{"n_kv_head": 6, "activation": "swiglu", "norm_eps": 1e-06, "rope_fraction": 1.0, "qk_norm": false, "parallel_block": false, "init_std_qkv": 0.0176, "init_std_up": 0.0176, "init_std_down": 0.00278, "beta1": 0.95, "grad_clip": 1.0, "warmup_steps": 200, "steps": 6489}
Each number is 200 + 30 x the weight over its row's rms, rounded and kept within 0 to 999. Layers, rows and columns count from 0. The size before them is the row's rms in percent of the matrix's.

# layer 9 MLP up, 512x192, rms 0.156, rows 40-56, columns 64-127
117,208,209,149,217,201,202,180,141,226,166,208,193,205,197,224,200,156,190,167,209,163,159,198,165,150,211,218,212,246,198,201,223,188,145,209,160,186,231,236,206,228,249,190,249,178,256,218,222,186,144,166,240,217,213,207,207,133,222,202,200,226,187,221,185
101,221,208,197,215,160,234,197,177,175,168,181,175,221,230,218,174,221,239,164,211,215,222,210,116,206,224,201,199,249,200,150,203,151,184,213,147,266,279,213,172,226,191,229,179,162,220,177,168,238,188,224,232,193,182,190,175,215,198,217,202,192,184,234,215
094,207,226,192,178,202,219,113,187,195,173,233,223,201,251,210,164,190,202,222,167,218,233,209,179,237,183,163,228,161,153,216,184,228,173,236,238,199,173,245,247,199,180,210,215,192,184,186,208,202,232,177,213,221,182,187,159,174,201,173,215,157,247,233,207
085,192,186,225,170,166,216,189,185,183,165,244,207,218,209,188,181,217,215,168,207,235,224,254,153,205,194,183,189,169,188,168,237,206,181,164,201,190,211,207,196,250,164,189,190,177,228,213,195,197,197,189,198,186,187,144,223,142,185,223,242,267,204,213,172
085,179,161,141,162,150,200,214,253,169,198,183,190,196,170,204,269,195,190,225,160,177,231,238,213,238,158,180,198,227,250,160,216,154,162,227,155,189,158,222,201,153,249,235,218,127,220,272,190,152,207,192,189,177,202,159,210,248,166,183,204,241,218,238,198
102,192,198,217,134,204,200,219,207,205,203,188,214,158,178,176,168,239,207,220,203,209,221,192,199,228,217,176,242,149,250,170,192,214,217,160,233,165,267,175,261,268,230,183,186,189,174,220,162,180,210,212,192,173,202,197,166,206,201,270,182,217,197,227,178
095,190,233,176,185,197,260,171,268,166,211,200,189,185,234,176,197,252,217,242,185,204,244,239,187,197,197,220,139,207,171,133,217,258,191,223,177,176,193,195,186,165,184,185,223,208,191,147,207,185,172,230,211,225,230,175,186,218,219,174,197,256,188,195,224
104,238,199,169,197,193,180,159,207,163,179,150,162,149,215,209,219,201,158,186,166,211,166,206,275,181,247,246,272,182,176,216,159,124,170,209,165,202,216,227,178,191,177,297,215,222,197,222,114,219,177,234,237,206,250,156,180,178,196,181,204,196,210,230,185
086,199,178,206,181,270,241,187,209,141,198,220,202,176,218,174,266,206,205,179,196,172,238,171,174,185,219,150,162,217,206,267,215,259,232,196,255,164,238,189,210,251,203,199,153,235,213,210,209,216,188,253,176,210,231,233,154,211,224,204,208,192,178,171,240
100,186,165,167,175,238,229,224,220,208,230,188,185,208,174,234,213,191,191,212,221,216,204,168,238,226,203,240,219,223,179,193,204,227,224,196,197,160,213,161,267,148,177,199,188,216,207,197,249,211,202,227,228,202,222,177,192,209,254,209,276,241,182,177,213
097,220,143,204,194,200,194,174,198,222,177,203,190,179,124,169,172,178,217,154,223,181,178,256,201,202,244,213,208,233,139,197,216,222,248,226,180,113,178,208,202,176,144,226,180,214,204,212,227,213,197,169,159,181,207,197,193,162,231,201,180,191,184,182,211
098,184,219,216,213,186,189,211,207,202,176,180,237,225,218,212,185,251,195,267,193,232,185,185,228,199,173,248,204,202,229,221,248,156,203,143,199,227,196,219,196,187,190,211,183,160,194,223,141,166,206,186,207,225,156,197,186,195,207,171,193,238,178,171,185
099,210,185,189,246,223,244,192,226,182,248,219,256,262,236,215,160,197,242,194,183,233,188,185,184,241,231,169,213,143,221,237,202,187,253,156,241,220,224,214,167,220,181,206,169,203,185,184,178,225,247,209,233,170,178,199,226,209,190,127,207,201,224,247,156
100,187,225,175,252,141,193,179,168,177,201,284,235,181,234,241,171,216,215,129,171,205,188,224,228,168,235,227,176,213,184,185,206,205,163,244,188,173,269,204,195,208,191,175,181,204,212,166,211,157,216,197,208,170,215,179,250,159,174,147,185,220,160,236,178
096,268,203,234,206,187,207,223,199,221,215,229,157,227,251,167,193,235,177,203,238,222,198,267,228,194,214,208,258,171,187,153,218,255,175,194,205,225,240,184,160,228,175,192,192,193,244,177,172,210,226,166,194,155,166,203,175,178,203,247,174,175,167,214,153
106,220,219,206,136,195,238,186,216,191,145,185,200,220,233,203,163,180,208,220,193,183,222,186,250,169,219,232,208,192,189,221,188,163,217,167,204,144,207,189,198,153,197,175,199,181,160,170,199,142,162,153,189,193,216,233,197,177,221,236,114,217,187,216,193
095,153,145,230,151,216,190,172,198,232,178,171,194,185,194,251,206,201,203,179,270,192,162,167,210,191,238,203,190,202,184,176,177,235,181,194,188,190,187,245,219,214,245,136,223,230,158,186,200,200,195,212,176,229,201,231,203,235,204,187,189,169,269,235,155
# layer 9 MLP down (transposed), 512x192, rms 0.151, rows 40-56, columns 64-127
109,192,165,182,218,158,221,222,181,172,234,193,187,220,229,189,211,218,235,172,228,199,161,200,277,136,190,209,230,184,207,232,143,200,211,204,184,234,166,211,209,146,230,237,183,257,70,226,181,216,159,197,185,224,233,213,228,174,252,189,264,174,254,199,245
100,219,206,195,173,170,181,184,188,220,169,166,235,163,194,145,221,162,197,162,191,153,234,243,201,158,199,165,209,199,226,168,221,195,250,158,232,230,218,204,218,172,198,194,234,160,248,214,176,217,162,145,198,212,181,205,226,274,238,177,155,201,178,167,174
095,203,147,143,199,225,249,220,166,201,184,228,157,229,174,128,223,241,184,204,219,141,211,173,168,115,233,249,199,202,226,222,183,124,225,209,246,222,204,183,193,221,218,213,177,199,203,241,153,214,220,242,202,199,179,191,203,239,207,201,206,145,199,219,192
092,215,201,207,189,189,204,222,198,262,162,253,206,190,205,200,202,235,199,116,189,199,205,184,200,185,220,178,152,162,196,193,191,155,236,223,240,145,217,207,219,205,221,185,202,221,161,254,177,190,215,199,189,210,159,225,240,181,204,186,211,219,228,242,221
096,175,197,158,223,200,160,231,188,226,210,185,219,201,144,244,171,192,215,215,169,171,194,239,182,212,174,218,204,240,169,217,218,246,218,193,163,179,188,267,201,217,242,155,155,204,232,234,218,156,220,214,191,227,230,168,199,201,148,201,209,171,206,244,194
103,150,153,220,206,174,221,174,225,174,179,194,234,214,157,243,190,159,240,243,200,232,229,227,157,193,188,184,175,244,178,204,159,167,184,172,188,219,150,228,145,246,234,196,228,204,222,173,205,198,204,207,233,149,238,227,178,181,178,231,195,226,219,185,190
095,181,166,246,192,204,172,230,247,185,210,215,178,184,193,195,208,184,160,169,208,238,217,193,182,261,203,177,199,254,174,240,178,211,174,177,220,198,188,237,190,210,168,135,211,199,199,230,197,250,222,254,282,156,189,202,203,213,199,260,191,219,177,228,164
105,202,174,118,221,195,157,211,205,166,221,163,258,191,184,200,176,221,206,207,222,217,176,141,156,232,246,185,202,186,191,202,231,232,157,164,225,219,269,190,248,188,172,140,146,197,183,207,168,198,222,218,142,197,193,187,178,191,248,162,206,211,175,210,140
093,190,185,179,191,176,241,231,244,208,218,165,249,175,182,222,179,195,183,190,212,250,169,165,242,210,203,198,242,226,189,197,168,318,267,212,186,221,204,227,201,274,185,213,211,185,204,212,257,194,212,225,164,235,170,226,238,215,225,190,210,163,184,189,231
101,202,250,189,277,168,235,187,169,203,182,189,284,205,224,147,187,184,187,180,150,186,227,157,183,228,192,157,166,215,236,210,174,236,275,189,167,197,184,184,208,189,166,181,181,159,193,170,173,149,215,225,243,184,201,194,208,199,165,239,244,166,141,177,166
099,190,221,252,207,171,185,209,184,199,203,199,215,132,216,194,193,236,200,180,181,188,205,232,209,200,252,208,258,159,177,200,187,189,133,200,177,162,133,180,203,221,220,225,273,198,197,301,212,236,226,204,187,197,211,235,211,148,226,219,192,211,162,205,224
103,214,144,140,212,172,132,230,156,183,182,211,143,182,189,207,179,166,206,221,230,195,199,225,234,228,185,209,175,219,224,126,232,196,214,197,194,208,195,195,255,208,157,218,216,224,205,203,242,183,265,155,202,194,208,266,162,235,237,165,182,187,195,146,164
099,216,175,188,149,275,181,170,194,223,207,192,222,219,193,173,201,204,203,266,170,165,185,221,168,183,270,179,235,198,201,209,173,198,207,168,181,218,229,222,171,175,174,187,146,200,186,180,152,214,118,216,256,241,203,227,135,223,174,221,214,205,182,259,217
096,186,220,200,206,221,207,249,247,140,198,167,195,211,178,182,230,182,175,241,176,181,181,159,230,213,203,195,171,162,203,227,202,234,200,197,149,264,118,277,233,189,207,209,219,203,190,222,192,218,172,171,140,202,242,185,217,235,176,196,205,218,219,220,196
099,178,217,238,159,196,191,172,183,238,218,220,245,162,218,254,199,219,200,163,212,197,229,175,191,200,258,233,256,268,213,208,164,177,241,243,223,183,193,173,234,203,212,182,201,208,168,195,231,218,203,256,202,185,247,241,206,230,218,222,162,205,197,191,216
108,209,205,150,182,185,192,123,152,213,223,170,206,167,217,260,201,176,218,179,209,237,117,209,177,143,161,158,242,226,221,222,149,225,202,197,264,186,203,182,214,194,231,200,210,143,230,190,239,172,213,256,239,212,194,206,115,263,224,146,185,156,229,202,208
096,193,195,232,210,241,211,215,158,246,188,169,216,180,211,167,205,205,220,157,206,201,188,175,199,197,226,163,226,235,177,151,160,204,202,160,216,213,256,249,210,180,182,164,143,191,255,212,226,162,227,208,246,249,170,201,177,207,159,170,197,223,222,176,244
# layer 9 MLP gate, 512x192, rms 0.164, rows 41-57, columns 64-127
103,198,225,207,225,205,244,171,198,193,136,188,222,202,197,204,150,267,230,211,158,159,217,207,140,189,213,183,189,183,240,201,223,189,233,234,224,251,244,201,154,180,222,253,227,171,194,252,195,203,219,204,213,201,192,236,191,167,180,199,224,221,180,178,239
099,235,214,197,245,254,235,172,192,241,227,212,206,168,234,123,146,205,214,246,212,197,145,221,238,193,195,173,221,196,245,253,214,192,231,219,220,167,194,205,217,216,148,191,192,234,187,251,212,211,176,225,205,241,171,164,230,241,209,178,230,209,177,197,151
089,242,169,217,234,224,241,202,193,219,209,198,157,158,193,137,156,200,212,186,170,157,193,121,182,180,208,218,211,218,207,169,208,212,182,256,237,228,144,234,206,193,177,188,210,156,210,177,166,200,260,202,200,214,212,198,191,201,160,188,185,166,194,217,190
090,216,213,211,181,247,165,174,188,228,257,218,242,194,191,211,221,276,219,226,156,194,204,196,172,178,151,221,212,260,187,198,230,248,199,207,148,273,200,234,184,229,217,137,216,187,193,166,221,142,219,194,164,165,160,276,200,199,179,205,256,211,197,229,154
096,195,192,202,260,177,200,208,160,205,164,205,226,195,163,170,196,133,212,193,233,210,235,167,187,216,189,231,252,187,168,192,236,209,253,143,201,180,205,164,164,299,229,191,202,190,170,239,169,191,216,184,246,156,239,159,210,188,204,203,244,209,210,211,181
089,204,202,134,199,153,249,239,191,192,191,224,217,189,188,202,185,194,167,167,207,233,132,190,187,194,197,201,248,206,167,217,135,213,168,186,268,216,223,209,212,183,235,237,157,192,179,188,202,173,205,255,164,202,202,178,204,206,194,202,202,176,212,258,167
105,226,226,238,183,255,229,171,229,195,216,220,191,212,224,186,217,204,253,190,193,191,178,231,176,193,177,207,154,177,173,246,192,201,166,223,139,132,219,167,190,223,215,163,199,173,234,141,220,170,171,211,197,222,209,221,189,189,171,243,222,171,229,225,219
088,208,230,191,250,224,148,220,179,189,211,187,111,247,192,225,181,218,256,194,201,181,160,227,218,246,151,252,208,199,233,188,199,106,161,177,127,148,230,209,198,193,202,204,223,199,211,188,202,217,208,205,184,144,208,217,205,171,150,224,178,215,168,231,207
093,206,182,175,227,232,170,224,209,148,191,248,173,215,243,178,223,250,215,158,140,187,181,186,198,205,193,191,187,190,169,192,160,172,243,219,195,263,201,206,172,253,187,210,252,155,213,221,213,214,225,183,156,205,254,219,219,208,157,254,135,203,211,188,192
092,179,233,192,231,161,242,198,188,181,180,176,188,259,231,154,199,187,135,139,223,136,203,221,200,228,242,168,188,208,158,213,232,181,182,169,206,188,181,233,132,183,238,197,149,211,158,218,196,189,205,212,211,207,182,180,228,192,153,221,224,232,176,230,185
095,199,187,266,209,231,191,256,191,258,220,218,230,196,198,200,261,172,228,187,153,255,161,207,204,194,214,201,232,189,212,170,151,186,142,186,156,228,213,219,230,226,144,203,210,217,235,214,153,211,237,188,177,213,251,212,233,165,219,181,188,184,205,183,216
096,189,204,151,285,184,265,193,181,165,208,223,193,212,250,210,192,200,110,235,200,195,224,189,202,255,206,203,161,198,191,199,247,266,197,170,194,187,204,136,196,223,227,174,176,212,226,179,226,185,198,198,209,128,218,218,178,226,186,223,220,195,230,144,158
096,161,166,196,252,203,168,231,189,215,229,221,149,150,220,219,178,191,220,212,251,218,187,185,176,155,140,185,194,199,232,178,181,213,240,190,205,152,166,176,219,229,202,195,180,221,212,201,199,201,200,213,222,242,184,246,186,217,180,222,184,210,174,205,233
094,225,248,211,242,189,186,195,228,212,234,241,216,150,224,230,174,230,164,255,152,230,196,152,214,163,159,258,231,183,210,181,226,226,210,160,216,170,204,219,242,189,216,215,152,187,236,220,215,200,204,228,134,201,191,261,163,181,232,245,200,237,150,245,197
106,194,204,209,212,196,243,163,214,204,178,198,171,185,234,234,182,234,178,149,218,248,194,224,201,165,184,169,188,187,218,214,165,237,217,243,216,205,148,239,200,147,234,160,218,237,202,219,194,199,160,239,208,210,188,152,197,157,213,232,209,242,189,229,221
097,175,166,209,205,173,193,211,174,217,167,205,229,180,232,172,213,229,175,224,196,246,186,198,242,184,140,210,214,189,232,167,208,178,187,173,194,174,219,298,202,145,180,170,205,229,175,182,201,242,224,244,199,268,196,234,220,241,222,186,203,194,212,185,188
089,209,215,217,210,185,220,168,217,187,252,226,178,194,191,205,211,200,219,205,220,204,171,213,225,190,185,206,200,179,172,190,202,217,218,248,210,206,187,254,258,182,172,165,196,197,201,186,187,207,179,170,203,197,142,176,250,198,211,154,209,173,201,164,219